{
  "n_layer": 14,
  "n_kv_head": 4,
  "norm": "rmsnorm",
  "attn_scale": 0.177,
  "init_std_qkv": 0.0245,
  "init_std_o": 0.0,
  "init_std_up": 0.0245,
  "lr_mult_o": 4.0,
  "lr_head": 0.00774,
  "grad_clip": 0.5,
  "seq_len": 128,
  "doc_mask": true,
  "train_tokens": 133300000
}
Each number is 128 + 24 x the weight over its row's rms, rounded and kept within 0 to 255. Layers, rows and columns count from 0. Numbers have three digits each. The size before them is the row's rms in percent of the matrix's.

# layer 4 attention value, 128x128, rms 0.055, rows 43-95, columns 0-63
091:146148146112144125156094113109167180138072203129091162129138125116115147129110153108102103154112129120075115094123129159125124140113155158151153125160109134141123112138131130114119104127129158
093:042107117123126136150127157115136109132101102150121126108114117138142090157080126122115136123102153144143113098140106138150159131162123132119126100103105133125092147147180154159165151113134119
105:129115097138082135109145105149102148132116105112141072117095142135153118142091128152104092115088163145120135124143161157155073097119121126173136120143133142105122134131125120150097151160123123
105:147096125138104140145160174091122138097145141133162167151160097150088145099130111155118163124156107124108118137139098117177095150106108138131157127091135144096136134123120143141148111119085135
096:125095129080133108096140088118096079141103136131153110122131121095147126165115083076094135109135116105112102175138146105160130116080117145132192145116123126134119123129178119124173166159133117
109:113132125146128140128119094112107142136110149122079113187087100105117168128122143140168151181114093113117168094104132125113119123103109161070134124119106092115150096127111145138106084130119137
113:087137140123149158109112144104149142139075136093127138101161152153187141081138142112100127142147160114118137105100111197108101158104169134146141159128138107139106142150126131120125114113101133
105:151141141122132132152107139129134132159079123152163137111153103054179120136108128141127135163077128167124121151136113096141143149076108102136129134089143119121140117157143155135095151138110161
116:101116150153120153100164107125149137159109095124133107150131134125158120138143080095122108130116134072159141122157146142141106154102136117151154166138076145104138137145153135119116140133123097
096:115128118127124127170160119120127121140146110134098117142132164128138141113112181092093084101122083159112123085114173127122139102133141107137160133166149086116107128131081101167141092135101118
106:125125131146134105093136134120139159116145166147139094089098149136094165122188135129130082129157189131116099122107116121120095145077114152100137115152109112101137084153142121145067156126118134
107:079109098116123121153170151153111115157159139134126100143125128125142113144141113107150185118119124142157092118108164140150141164191150163118141128114126125144115130138110147099129140121112128
092:084127119099165113167100108098143126133122151174109111083133110108109135075137101108169129074132134135110116145121153096117155117171112108086160161146089148110178143140150128122154094142127173
108:121138093163124122126147139137109149163121164159168115135145151099160079112113168133105132150096119151149115140141120150140168106142119096143110099100143178078117152126100090111164105131097163
122:107145084113159132109137101119180108173178112110149109144172113133176123138148132097150114138170119097093130139138113141107125120102128117130113134067170136121090109153095140130142085125115137
107:135151129150150152110130129129166162153143087142149131118133141137167134170119127097114102160130066133147095155146112098113142098126159129113062103113197166138133140154153100145119099086085115
105:017127127099111146141113151142116079132123090136144085147149145101156167152106105146134070111117150099136132144131116120142123155144127138129154127141115103118117097127129113140169176143126116
116:114173138104115127108099116121127118169139097094108138122151142111136151120157119144118101161155132135091124149124105148116134137097146093130125138112094136124156158117189108101117162090187142
096:179151122123154119133101100113129138133160164132153110179080144112105125135119135142105141142134087146137136103131118095102098089103105155092153163132169154133087114116129126125106077152121163
091:122108108150100160103131110131108166114150134140151111122110165142096163132171142086136143134139099148131125140110124122161130125089135156134123127115121142099142074130078096137094145103118137
087:118162069104090116081115111098114102116149156072122099115089162165125122128138113154150121154115145120112134166149119128109158129108117153116127134147118108129109114146140116123172137124157154
095:142139121164092123127154139073193150099115143135134115105127161131085157173179118154123106138122137112157142182105146126109090114104119123119128145131159135134140117125130099107099155137101132
090:161106167126114105156156098113091136128129116157152115144172117118114114115114100132109086131182129146153137119126138115131135135120131119109152169149130102114132136145137122114154117160132126
090:120118108118092156112085156100135105153098125153168086120126126125159152125150149107104087096138148129123104116091124104135115164087098128150125116178131118110123120162144176160109137086128186
086:119180131143097128134110129101105104099133091158160119142111109142142122102156123120171122141120116144131130124128091123097079099120101171079122138121135111177125114115127104111151101113154154
090:135120144106128123117119130149148098110138147187149135114163127119115134108108107116143145140131130080117108127133132164102130174124182188139113140082126114138141162086094137146122136132147092
102:161154127127124123105130129104150127132156122099150099155142132134144131118127185103138100130115136101119141160122129116120135070066070148124094168124166106137118119142084127110122107165158140
089:106157117115122160097095116119174100120137117116129107123146121166137101114162119097142089178119103156101109136138141143123168134129129117089117132136117146163093166096083135107095162135134137
102:143099123133110155135077143139119152134119126109113116108113144141108179130106178173151141117113109169123136112149123110169114138148094152152132044136102162131133102138123104128102111132163128
095:101089141124143118105130137119124179133141118120103096150116176140114140128105146102141129111092076128126151112131139139169118165146128182130144069109129144172148173137105106144129125119104136
101:117133144135188140144156101116177147131167121117137146076134093141096092131116152099109137127104142074133136132121134108140122121116117114124137138098147095161133151079100137167054124121122159
107:082090139177168167119148121109153128140165108100139077097147124158114143153161123131146081067123148134126098151122158090137117100142135082142081118119158119102134089142118171155141117102155115
093:181092135142100142084126125163123140137133134129151107121127156105126099093132128162120130130139131093117112098133123125109146149087107159141109107173168126126111120127186107104151113115090144
089:154157166141107135082113115107129149121106169143112153162104112116173117136148109139103116129131158108150110143121118142117136077109078176163160140134121122126141118114144121112186124130116137
098:182093140148100129145114130082118150117113088128128126086154127096101161137119159143137126104118144168131112169140158074179145136118082133137105102159071121130142150103137145133154186129152134
098:106083125123097133088155115134104160138110162127124121132083146133104151126136091112084118144115144141079107117126131157168135118106149093116121105147127117100136083157136101155159142131087150
101:122153107149137135129143143107124146128127085164181100090134121054171164080144114110099124176121119123180157087122151119133113094084097140108110133115136174134152152131150115144130136153097150
100:119135128086138117123078116100114119153102096182142136132104143147141144104118097124104117158154126114170105113167133099100190156146128130129143150138125135157125150131141111110162119119150134
094:195165119160146106116143158148146107174117118162120136137153107116139112161088128135173182134106176149134116161104103101135113154110118101129080164120110120123127148182161148161144139152155111
109:114158113124103110148142163098138096134143144091161125102163109154141090102151161135117114106141155109166110115068097132108141102084123134104081105171100089119113098144139124121114135118140084
105:183128170156151120151126137111147123112142140121075148121094134124133119106141145131163077148120128135142119134131139066143087107120136162155110126148109113181138131115112119155077116124109120
108:128150132123109111137140102114147129151141178138124121100153122112110147124097107111130141115126089117150118152122106145073143165100185134150145148086165130136157165144147111136084175109161122
090:110096111142142123097113124102163155124145126149113137143163086122175139137164134127141093159113174144113115126161113191116111134137076136150109127124111157149151125128169101176172111121121111
091:189077129116137120119164109129120136097102073129136142116145127133092097146144137088107122115114161078144134105129121143144109127148153121135118157130127084094120118152111179163131100147136124
088:090147127127128113099121133136139139137179160116113157093105135088147071173131130138154118100082127059078107154103102117110131098089113130148130140149154117101119108101123073124151135157149149
101:155133127126127111140098112101098110153122121163174107107168148131134109128159097129147104134093128120130151083137160114126125107148144123134146120110071110142110110111084132115079069109092146
103:119164104145180136141121090115103108159098104176122112139139128107123119160133125183171114108116119149107149088094141141136159141107107141102118110130092087063150134109129113134135149101135137
096:133130125104104143144133162150103140103093123130123125140131085094175147097114117119135150163126141109132139143106122112132093138135104133113156130127140101168133126147158136116095159139116136
096:142141137109091156101160081168115104146164104127126087168133153084156137137127120151134114165132109116129127132109132113127114168138126098123121140098123111072132126089130124160093113119157114
087:162124143112114115170119142105121129153130136145143176114120136143138130106131154106140134121140135120089094130124142134111166140169158087106110125145099150107067098131130116128164081158164177
097:188102114140114122124128138152110153099116121127127137134161100135124087123132106185117086109146103141123126111111128105154115124059067091089119161102145097091144112109104118118138127124118136
096:152140130150133097116085133161152113129132101167152113133091077078107147144116113163115138120100152110099078120149129100139118144074134139096122108120164100116096142116123084142157141133127137
098:120150131105134149093077161143110127116088152114151114116103160187084122098136189135103110151174103129136123112135135138099131103161143143146118155138133139097126141153138133095165131080144158
# layer 4 attention output (transposed), 128x128, rms 0.196, rows 43-95, columns 0-63
087:115162104110106153125161114151144124131118096130136096127131109130118093085119136095105098136134132101151131098141116120069164103109116144107073113125165154148110120158121145095130176122145129
091:104121132139125147125151126182156100133127134126147124072079135143110122162145164173128072153120121146116161149104117159135126136131139106118108098142126110149135159148101123089112105113127153
104:087175096106116124123147148149165120118151126095105139173138107113160154131146116092139114154150125129155102167130169136139135106148117130152145113093135138166094103087132091158168111148139135
100:137140150154118157120122146122140102143076162154130108132130068135127147088130126139145133146108102117149128125127111103125171171139127102108178162120097079102171128101111137086105164109155052
097:136139116154148164100145139155113129131144133160128126142112115114125138126163149148099129112136132131158156126148116141143139153106097114160180075122176145151086135127094108125162107177104161
100:096096122118122167138158121135158161147118083142131131109100177129111100107115120142118157134119127135129117084118088079120119138119150106132092119107106155134094115117143137144130178119163159
108:145089094121093157164133141178133162150113119090165124124142053104120120105122121155143102137144146123111128134142187095129149150133097131112157125146148130104112131109148147117104126163100121
098:103119103145112112119152133137124132084132129113130119067112156118122071151139141161118096150153134114116085103164121205109130094151103118078136152176157109133119159075140127163133099132110119
115:109163116176101160098132147179098137107137101158150143130113081149122128200127168123093170152150156141170119168147125113104150157137127112132141132145145123151104117097139164122120121157137153
092:093172164154113161111125135138163141086110119112097094091112140146113119104107094151101147124124138123146135178121095095143134136157149159200091139160147167147081120151158133127131167118163152
103:107136108120100134085120146129145137147137135127119170171142133162125146117134105179111103130162097122072097143155158129126107142099149167114122130151174138130116137128089120084117144117135073
109:138086072104152136138138122141116112167101128129157112066136110118116108114125128100097115166159138156140117165145157102152116146112127168162154127146126139099143146136143112118126123114085142
096:164098119137127103139150127122141138127126120114145071122131184098090119127176097117118139169117111119107149125089113061179145135131158133103105098133099106100125159150101090131113113121095158
099:117175151153104090104121164141158108147126123122131112086132126149126087168139157113151151146102129119173092195159101079098128167120174133132099140148115117078174111121135108170117125146136098
111:131101107108085134174147131102117146128119115155096114104119119129117122123113099140105161133155111133118128149109147100168148117181119117126155144076145084125157108140132119110104086097130116
099:156100125160177156156116150095157127137153117160106116140122116089099137174116103142129120121085113133122108116136118129063135131122127149101143120146119138159159091121139140104105079112147111
101:124115083124133116156120144118157111150081137129154126140095089119111137150165132209100144147141139109121150169115118160172092145123147104157080117100158105150148149097117111126142085129162182
107:146086099154094109136114107098062132107151133140125148156155107119113116152124162139127134115139189112110154142158137119150108124161145135112135086110140108167126139141086068161122116139115149
092:103112135146094141091121144129142151125102116139101122086123146098099175094099120108129144122146105130127133099114130114108141120161121093140128105131143164123102105093089123141128131127142091
095:110136097119147121085136135137096159151132121146115153107152079148144136183091121123091165141116111136145116113149109098155118109114116164128162135152119124122089103077102135128116103134130106
089:131132129179153148124125137141147140192146179127119097154119121145137131173161126144107136104159122153077121096129155169166121176163190141143113112155176091149119099153105077114143090140156087
100:128107114063120093117119124136146166146111114098188117127103124188096120114115134111105138130080139098101131090118088144171141148142102119141119127137093127102140126131090151136113107134101139
084:129126083112117140145145127106158137122125094123095154115103153154140160137142146091140166142110116152074100129100171105129098108112117156115161128116102160143125131103108173166112131151150144
093:152124134144135137124135134132089145123154131093078144153175147120139107153102083125157166118134181150146147101134132092149118164188125151133078096106131116148140099143178151125125115098124089
091:132133103117130157109134155125107172113120165133110141136089141181129145122136191140118132124139152127134165123111117140165140113162125117129128105097117162118171146120119140138125110127131127
087:111196163139164099105104159131146128090188111104108086140110122119132159152093115103103116160121129104135134127173111094102122092103119102097140144142153108123111102124085122118123102101118140
093:099098117123075120135130134148131111125111093137142140131114095119152138135129105118092134107107156126130132152137145122163109170137141114137117072168112129133094117095120128178166188145163149
086:141141119174133124132138133150096140126113112111142130145092145129157174167137146100144119137117150121168111153150116118095154139144068130134139112122111125094106106166154131147163120151131126
099:144164115103126144113167120138058134097145135145112146143148097164154115080131123171123096101142133121112140141145147143121152148157134098143095163117145152120124142121107140127163140098092164
096:110172138126095136146145061123134104126110121119117159140113140135141088106161133183157138122162122141103130160137152149098074135122188102134098111142096120084135141122154143134101110094134132
100:137140136153087093110062123144143102133116098114137112150059086123119152177159126097099146152145123108120120132132131126130096147086148151153077121136150059122160132119116100138146162124134098
107:141088109153121116136122112139088180114088150131140112112110111087149136171198141111102144147173116128156132117169103112135108145133120125126134119134168126151124128124097133099122146149085165
091:147116141071186119144151135112109114107157070119146148106135160150199147098108172109133110121147168171160125104134101135114125116128153174136110120081110141133159123145105135138121125136132136
086:130114136107159109134088115115164158147093155065138139099143150112108110070135117134155141116133141124113149107133130119156100162141151161143141117126103136118162097166169154172091110159106114
090:106114088141176147144143112167115168100106156127122107148120103145163083158115139138159111112175136146107127135134137131126111134120123177125147134121129154123115079125156127109096144114108102
103:166125107125127164169159118154151132132162130158139168100171128133144108144152136131152158118127100204121171097087126128130129153115094147136112130115137122169114157154195171112133094119150149
103:155128130099084136100108167104173114158125125130103124155111132166121162129125120127125096183137140119054091128100109130165121165108142102146109148115114128120106141115145134094115152095140125
094:113136102128161116086126145131132112103135081098138076163136139122176163107135159110185120114101126128111131114161116126142102137081137125125107118075120193129099157153169184137172159110175116
096:158083163126112126133122156128091144157108118137083067138131107111131189113142104076088109163135154103135156120101150159136137121163166165116176149150117140117114128089150125092103167117121102
104:126152119167141154089128089142159117152131144152091135114124148125143140176118149153161102155153168154145104177111132116132116153157108155113123142120105177122104083096114133131159123194142108
102:128085105138107093117137076131094107130105119118131127139108069130126088139129081131085176115118154147177141127125144155115146136113140121152146160117159100104170107129117115181132154104093135
123:114134181089131092125115125122173124127119098150153145126116167138157118138095134107142139131101100099121095118123119135136145081133120167125168136134127106103142094075103134148157131150074067
085:135127113107114139098136092158108165139111151126131138143116161121126121153075134114154119096175092078123101108132111139125171148130119105114119134121149162146102125160109111110143143170094085
093:102134104143129098171090097108129115154133119130102151124091117156146098186106125166120202131155147157131123117142135128125094129158124189134145143146161133127117154133129139116162105150138168
094:153099143119135130130126129162140102178127135119184114136110081147124110137135130131101144128151095094146139180126142125111132185151137140103103098143101116155170144140152109147088136140104139
105:094140099153150070128092140116111139134162107102093099161098090108114082103157134145145122094171122146147075107140133120085152141122132121134132156119123142119132117104134146153151101164160162
104:125090136127115178135090183121092154096149159112103140130095116102168156073175117139094130134135105110159142092107183147141125133158087144131140136126115110179137123115086157109121095146118157
098:165167123098140158115109160115123088134184125151090103158170132161108144127127119138144114158104149149146120092117139098094147155119158098125145089148118129071154117167127145137145121113147108
100:144146145169140100137093161115140130119118137112105143130134106171113146124137191083141110101131108119139093100152131146105163096100139165183095139142152128181102125146113121107148147182154109
086:123127140084111154105095147111076136166128122125158125127151066125130115114106088144131110124128148141141185133125150111119084114109147117135119124100121139152153147153153147085134110130146180
094:111094090169124117153120157094117130131125130139135143139135143134136153140140154165127115155168090148098098125116155128140160148163128128180103156085105168168131096156111117140118118176120104
097:138139119064152126117153154120125131084146138129167083128174167155176161110150159125111093143172152120119155129084119133145174107134137154152136155108121105160128145114110095124103093110091100
102:107108122146134115130130122091095157148141086145152155103139143108129095107092161115150120152134172138106186099122136131129093096135140126108121100090087123107123098111159158133120122142163098
# layer 4 attention query, 128x128, rms 0.0808, rows 64-117, columns 0-63
083:150113145129139129142107125150146101154153059145138141128162068150081109122112112109097131147128119126111155157132110108144089137111070161110070134120135125151114161085112113082148155081162148
078:131112132102133152158163114127113098160141104114165071136140126111125108159134136109139124122123168161136120153091142092114170126140088154146109135103146111125128134152173128147112104127147177
081:137104092105094089158119177160132111107154139154142115162129113143140111137107132150101146138152075150169119106072126128089146164150087090117122099103104139124126132100162176112141123133128160
071:162184139070125166108158127115164121118127141160153161093130165155130143115132096144123132112147138089117132126137138143132126131151139084106146106135141107134128137136108138135110146092073089
085:145133141135143140114116105108156097124141082125128122107155159161090156114100110132118126120127161153141118128125131154108165128174128110162157143151176103126102136117113160137130144068079082
089:096097078179117168139118151121073123119148111126142113101118133103100114156140128134117144141128150167117063120125170163143128141116133110156116143153138107134081126154128104135148111162153111
088:105094119084099107125101090162111124134134134111140161153097126151166086116134153147093169131093130080092171149112112133120090133145164156130164100101145157133136126149111133121122095116095142
092:136127174116156180139109134123100091149140120167150145141124138129107154099102165119106104153143124134134161161121117183150139137172151162120103140079129138120142089159157105139143128117127124
095:102151139110121102066149148123141103139076147151116107121140163111120128122051147140123130158093128076108130125134130132111141092133168110131125089115113159087160150137178110152136139139114144
095:116125095126135119148131101142111136161121091152150131114152140105104084114141144108143103111130155145139107120177157175160132151136117181147087106102128105116134140162113109103128129154130145
095:112128115129108137109132140150077110137138136111123114146135076136125112130147122121117102114128122154147155152131125051160159115126156152114125115068152099120178097120157138142093119148132140
096:138097144157130137116113121153131150098123126113145107118143072111186153166112102092133123145110111162125163152123112139140096076161139157133154158106076148166169085141113085091173116150094094
103:146099129100090111158085125141103117128138122138111089171150135128107154142137133156139142137123102129119111133090165125135152169148100130157069128149106107125090162099156143087129124114144159
095:114103105073097152114166137088138114156138115130172132081127110154110091112117120118176140144102120159081109140117138139140099121105121166110121137112136123072141140116077128135157178134124118
099:074170120102144110097125100144149143135130104130142100130102131172131165141107133121124161111139132138106094111119131131142115113101139180124185135122125101093188118135110146143117106130123087
092:128106104165070127130135079148122066147133158159158114133139146115118116133131162123138119133115136120169099116121155100138100128162114137090132097158124117125094146143159116117147107104142145
121:093137135128134136115160126115170180126150147119126151142141087121127138139122160134171131067132155119120124148141126143095119110101115107129128135123181127084109152111116131167111159090147070
102:079122129156130141113144097158138110088150095102113117114104143111123112171133123136131123086121117119131116129117119135120144135119176118150115117145132146103113150143146147070165114097158135
090:100113131138164160135125172113126100136139150142177139119151075149122130169160101130100121133183144177130160139117144116169110159100140161124162091179130104106175094137119103084121148117146146
098:106100163088124116129102143125139160138135137090152155134122133122129118098137110121081136150150136130128132169141106145147148111136125145124174147099121117127167128126113079097102078140116174
097:123163154106091093138119164106145112106121119126129148160114117155153114124109086093101150173147118134158098132122067118111142131110120139138174155170125112139142094140113085119111149129101102
081:153164154136097169127136157123122136113102142140129131138155150188114148130142110140167132137120138106135120148145123121149127107177092093117105153112097107139121089075111113158102144141147087
096:159120080119153091127133175115080168142103144146103116152117111134134135121119158120118093144131131130133114113124132143158154107159098162124135148099145121159123108097125095145085124193133120
097:135123126127162113147099114142149171109166132103163118101106141161168127144095159153077139117142123065105169132113130128106145150124110132129144112114078162145136107141138170116105158141113106
095:110115146138149108152131112082111124142116168127128127148165176111126113132077122136120133123111074083138153122105121161147134123173138102135176137104116099128131118102057109123102142163152115
101:146113161135123113136128088110166109145144123137136140127124163106122132106137109143135101121122154121094108091097118096122114155122109130069185139127083107118094087105151134143121143124130058
093:114131121112165136146142130141149089117129145160104129152145124142127090138137119138130143135057133077138154147167104130145133137159146071197151126148097122108119151174171108122107121126090146
097:112142070140114121125140105162116116122133065154128139113076083116104102111127114133184130125086105110113143152148139116120114159179138100115103089109128135055115118135147117107093138148131118
090:161129083103138166148097162113096112142160133105169129141133112127131170129112113096105103126114097097095118161119148142167111128137132151130130089179152088164107143105138121157106141119151151
094:115135083152158150136122126082124105125126133099119136105098078110113105125107130098097100132141190147142176129057145141177098106109164106085098130143116117177118171110081109130110127119136121
093:098136139156090132139158110147133131148105110077097099112141114146129149128155148123094146129120126132097146156122153110141128130105140171148088151177092115146130115122142094134102110143109095
095:087109145129104086112135122140174157098117142092126120127132141089096146201126130122110155110112138098124122174131147151161099123116118132125151080151145107086132146109160122077147125129116135
063:144112102117146146123125136096155109157120126109118130120078114137130114160147119135099141150147166130110125157157107098142083149165151092118141143198121127160144167126122180090155110120132109
096:147122150094144123127124164095138102133127152126164170140118139165135127116150134097149088143138135100106100132152138158128143141114122136114113114072095112126178114105131113127148144184116114
107:090096115123114189150103134182108117074120078143141145117115143105114123158122131131129153123127112094139152138084113165095131136114122165117174128127101132115064119143150127088134094110165160
102:155183137117118105116123130136148167093146115135107142129088147145146150115115119136139119116121105132126150141096147148131155112116152107126135114125159154157142116120082068155113130137115127
101:171178144081114154159098118131129152139165087117182119114112154132114169137126114127152132131147129077128133177131089174129201098172101100122141141147109132147130142123137154122108122141097119
106:160091111119120135155135172113146134164147086134135110106103161078161100121149138118139137114086126104097128134136144127138125155113132140101120148149100119137164105142117104109103145136147141
102:140094112097147119126091145090118110122141129112114131094137106116108143099143114098057123119157130107139118185131167103149137136120129114155096111119142127124147123104121121106137130131124195
109:126153150098140156133120113146133128140142111128144127104103104128111164098114078124150153162139138129144128070143160144127116126161095161164183123110108137124083134130127123152142096108118148
116:130154110113080116119100138164177051108092133152146135157140112156138111098111139077160130077101141152137116107174173180123138093104123103107114137127151111123107151128113124135121117104100103
117:119157151096105084098087142141114132110131181164130132115149138159108110136082102183156135126087091142122112132133116126126137090089155143129145119112109092066138135111144082102165142134126100
108:086152107120098116098132118114078108148133103115138115168122147169159137108112137162149127111117142151104122123123101124099146120148109094174111103110139095131121128162084142122115087130106132
111:130107118110100140089122097116095122142144137154144087136124143152148122151152145158129134143154138122130153139164146124149094092086137126137122141133157139118131149131124110138121148138135154
113:121088159126133092141142103128086146126160129142108120104099107163125098122137100106088126107137122167174182118109147136114100124116073104121118097129136108128111115119145106132097144105134172
114:128142120138121103113090073152089106116174112119139147129144120120108138101132097128129095139168135083154072157132116084112089135156110131111148197126132164121113116130133099134138158086103119
100:129135089151118101110148131151129158153147174123141155122120124145106115151181120095162133108112140063151100106142137144115131141115115135109095149068101112107140135145146123180159152148120152
114:123120128142161139107143077120124094097100166112159144111122177152103134111119138151148119143095149129122153154148105165143146121147131195169142123110176164112149157110102112120122145157073116
141:146104096150113144121098080166133162105137130115094098124137125114099136130092108144113171122115110153156153131122097116116116101143131138144172105163149111155079109143098168137123126091142138
083:109138105098128118128109163103108090185129133132174165113127158117121129135162131128124093133136141160065148138126142110099107152128123143122125173090128140139181098080133165131082135180101119
093:163109134082138154114123146112103105135128113138178194117110106113114123139163161100097084105148127119102115078149149145120148173143121112145093101073131120144137117100123083162117111146091152
103:129105099119125128129150164071144137154135176103112102171109120159148125104146134080123136165144150092121109177158132155139148130157115130119098152133113140143153116094139105105131135156098112
114:143100081171127141120107139068137114143095120170133130128161128146143125174094149148155144121084158127126116126146106095117104105171115120118119143134115134115156128104154155125175153086126147
105:128089083170108142122103106087137155133132145124091118151147122097130063137129108148102161093099113121126103122124106149131107097134143121166134126155128124125052144125117166139151117088153174
# layer 4 attention key, 128x128, rms 0.0846, rows 64-117, columns 0-63
103:163136125166125131108160159148151128136113109119147105080113148143078094136127086071120135120126124097104121168109159142146127118130126167085152154084123115152142158134122097126125132158132121
092:135172149130098123137093128132143122127130096122129173163118140147109071105104130118141110114100134148140106130144097137147103083089096118131176126156150148169097122104109112169149151141134084
096:123154180156098132098127092115167137110156155165133157145120160176140141142098100121125106175135117090109133162071122163162121112120160116123135134158112162126139127105111096142131155132142160
079:151135147147104145092143118107134133154108133163130135145192116146130124150140173118129106141107124093124091111140153102148115076151123152126126156203112094082123111105143157178130081110136102
084:129132161177163124114163115106115145130169123155125119125121128163118125146168129108145094089156164130131111108119159117177111150160107155129140113136135124145143122088089196122123122163126125
099:157114110120137143167120103129148113090121120095124147142113145119133135137063128101130164098161088109126154130172089153123094157134109147149177128085108135161140126139147110116108102122111134
106:135112114142080117139114147136148125126104138129129162134152070148109126145170166114118094141155101100135061167092155101164114140105131169105101090151125141150128159087134067120132126138105128
084:126176113136146125109146118148127124129134160118109115121121112108108078149136158147127120119157124121113129128121149165125095122093126120055126167092159129079105163129117166143141141117106148
093:141128136146106129099173102194138146073118130156087132127122142146104100142164141139129122078133177114118154117113114123138145136150155131133098145129096166126111119137121142112123093132116108
100:161190128122130094111131168116125129175121134113097122166129118130135106150146161119097178109137149090127129134190114153108139119147077090119100100132119160147142143111133137115109124111092128
091:141124119098130102121123151113092116123168117133116128105124178147174132151120158130138129124131143094105134136128096123110143152107094125145150134108147139139121147109171118119137142086116134
093:178154067107125082142126134113187140108091141125128127106128137108103128159130104133100154153129152114108129183112151136143179155092140115141125119135144103115106133140102109134149134141127135
106:152145116171114095135146104141109135128131133149107107176096092144171200164114127115145142166133093114141097118142080134145134119107181157138108108104114155158124135118134116135146101138116088
098:104182100105123159109124172144124136147107129124131148122140120128104134137150114147125164114141138139141136164117144089140146133183120112132111067171135170105118114108076126108118104143116104
105:128179149117153109090085120162096186132110138149117147122119081152135113103156126096118177115145133119142111109145137085123140130115097109145177130132134159145139087092152104128119108166152141
094:149150134154138112158117117169163108121130149133134155150079130151137141133110134178168156114159132136135107123122111106104137157135184163137153150131074082106150166123118161150158136098102096
094:088126107117154174155118117154131132125150080138150133127134126092142157140095143146135129143137120135141128109132173132081145139160113116099139093104099132133134141105136121151141094136149153
094:129158137107109122156104140123123100111117102114131023140118126125093109115127160120158117130182137124098125093145123162133153181163130100124125154128115125099134115146143129092127123094161131
089:106159166135158111130124084150154161132117135129152104143160134140099157158117085131162111150114113159134163116144115135090164071131109071101135147097123129156129102087167096155124117163115166
087:105156119115109108165185149107168118120154159115107141134152076112125141121144113166139159099166086157128138142090112124157145120103141130151113174140157115168109171112084128138111168145106120
098:136149133152171124132103118103108151171118163109099150120123133174152129130122121089150098122099097160136116159098137141188103104135114112118086081112117130129107074131148118174101149135143129
085:132108124148120113098158135143144117144136128116102135134125129142138098114138122112132136151150133116114130120120106135126108111114083138151188167139134178110120167133134168114174167155135137
102:094168133130170116134115135111116149148156108137130113143168148120173172139096118103116135134123106117132116105161139132092157140176154095191136127112127138120135133166186182159118154152182107
100:071122149168151128110158062169124147080115088138118131079141162117128150129094128172094115149131120184143165132130134162105107130082095111116113121160128138120161122108172154079134133154141131
100:149125133140132155108157129127093113099139101070095130084101153136141148148156149085146143102117155187124148073147141148133112161122129155132123107073126113147102160147134156167120091162141136
090:125125106128136111173113123168157136128154126114152134156128112147127119126115121153141160110111154147141089102094176129167094137145130106116152125124117120125147145105127137113128087144101091
100:124105119154125126129157077142106123091126132145109113112123186137109140109161133137126112094112105087136099161173147144135139131123146129130137131106115121131118165136136135129099119166149107
095:128106149145134075137155136131143118117122112109107085132106090105126146085136119127089177102164167153165101149133106086143114191165107137114151057138120102136158104132122116148084095125131116
103:092145172159138129191149108137124159146134117107131130105126119133150184097125113135127108093122128123122094137173124131097117104134165147146083178143177143131099121119088128157156145131161105
102:105122138101142191139109125120137110094163103116131150124123147111123152113159158129127164097155140126103132132129125120095128194169144101133099083120150124119115133115099144136094113139162141
100:108156109132156150142121149141140107131086111108096134102150126163150160134141110097119163110155097100087126120151161152115098154115124137142153134126113094154136101111166109127113168116167112
096:120097110115104109086116111140079100085095146151093134129119123102133170062153125119103120099175140115142107091139142098125124167116111108122105138122122141129117146165142126150143197154129097
120:110132153124157109130155183118094115136123128147138165124085135158139115123128130148130108131068145090079118139124160157092110155078124116116095129133149178072169123147153053130148131139110134
100:103102068126144118121150110148153124165093119150099119142125116082137122118122136138089174116106151095140123125130143097137068125147136121134105142154108150131133195151143101135148116125124144
093:108158090155139142156144122097157159157100154095136131152139134120152153094127141145060132131132113177105127100180128094112086139093101127177094114151132117119129160096117128114100101146155080
099:141100137164122210151090159117101114101115154144115119123140164092134093092102157080099139147149120073074156173112105141193146144122094109147125110135100100140094109117143137129145141138128122
093:157134156146118077096147151075133118125136168123081140109120145144152129126138105158122127070107125114130119145134128117128130144129130135114134139103094142171123111123103111115158099127128128
110:088104119095122122117113131104124103117115155132184100077111150120123146122123136186179140150137122136110175140160109136078166167113100142141169153095166160117154126118139138106122110140166106
103:115135151138093139113128159154124117173119139138096137146082154124137128129086113141111143159132130121118175150140112123092129162168148130115092143147137133173155164152127102161127112171085135
123:126103126110141075095143147131126110144056131131112141125104138142136145128139111100113129178084118100088186142146131113070116118112147116103125137123157161121191135121181094171128149118079130
109:165136104105099095113135118077169110151151149116109135137152136115119159121106162153117155177134120129134135132133110130118100120118113124146144154123112168143117151097132152146135108136135110
118:123112092134085118073117159148152121137167104113156157121134143127136123084137180090119201105170147119144103140120156148145143110084104134124120114147105148128109134125090109121135166104124117
104:129148131108117119163102192157138136169135173155081153084186110132115133144149131158136162144148135090161153161145179139125120125088162142085106143155146160148080126116158104113149122125096153
112:127114094109101153099105119126145158132123122146121089130133125105129155154093146088103087132141124115138138150113117113104124121138116105049174136143106142127135130127173149134135103130100119
113:118098140127160135115111091152118165119128135156133119143117121104154124109186121132146140157136111138130168136115109142175167114157173149114168146159117128136132168167169120119173129116143097
117:096142202133122110125113161116134169130143089113114142116128108150144136121137156159132130144073118114090083145092080136127140179163134119121116125115138075102136112101147140136154119135126121
097:132165142066145117109125079127106124089118135091106100145143146142149142142135158159114101097110126153110127149103106132108161068088138140115118127150135114140134142090123153119138112115126123
108:136096137127078125106091111150146115155172097170108104126123125149146143118117134095124099103134142085149153128138113146097114127121120114139129128113093133112160139107158126133082134168095156
096:067164124135136149147140105111135093130190131128164114163143147122112099091121103107151150118134113170149099102181112144134123124105119126136124123143091098147108125128107146078183107128159080
081:184039106111120129135164138112128116138139127122103157141118140121133137162132109109141131073112186101122070133111124187120126137110111117112147155095139103079100099104125125170112143119090112
103:116123109121138159134126152128141126142129137110095108123142177139135161149152121164133124136154129179109180168134142083143133108150160127145118120194155125139110144152174130155136116084131120
107:131173111087115129138123123195111112118116139155094109089103121162158128104110156125098105125112094134133143167167122102147109115141161157124134081116145141124130166135137129168099123138107142
103:110130110068100148069153134124116148161084139145098151137158149114111139111093140123125159109133148192115139103108154107159139140092112124097108138118142177078144120078094111147086123143113190
107:153118113110170136111115141133073129113089101086112133140092137120141118160124094131147108133149135140137181110100134135113127106138061137090110141093126131131104123154103090162110147172088163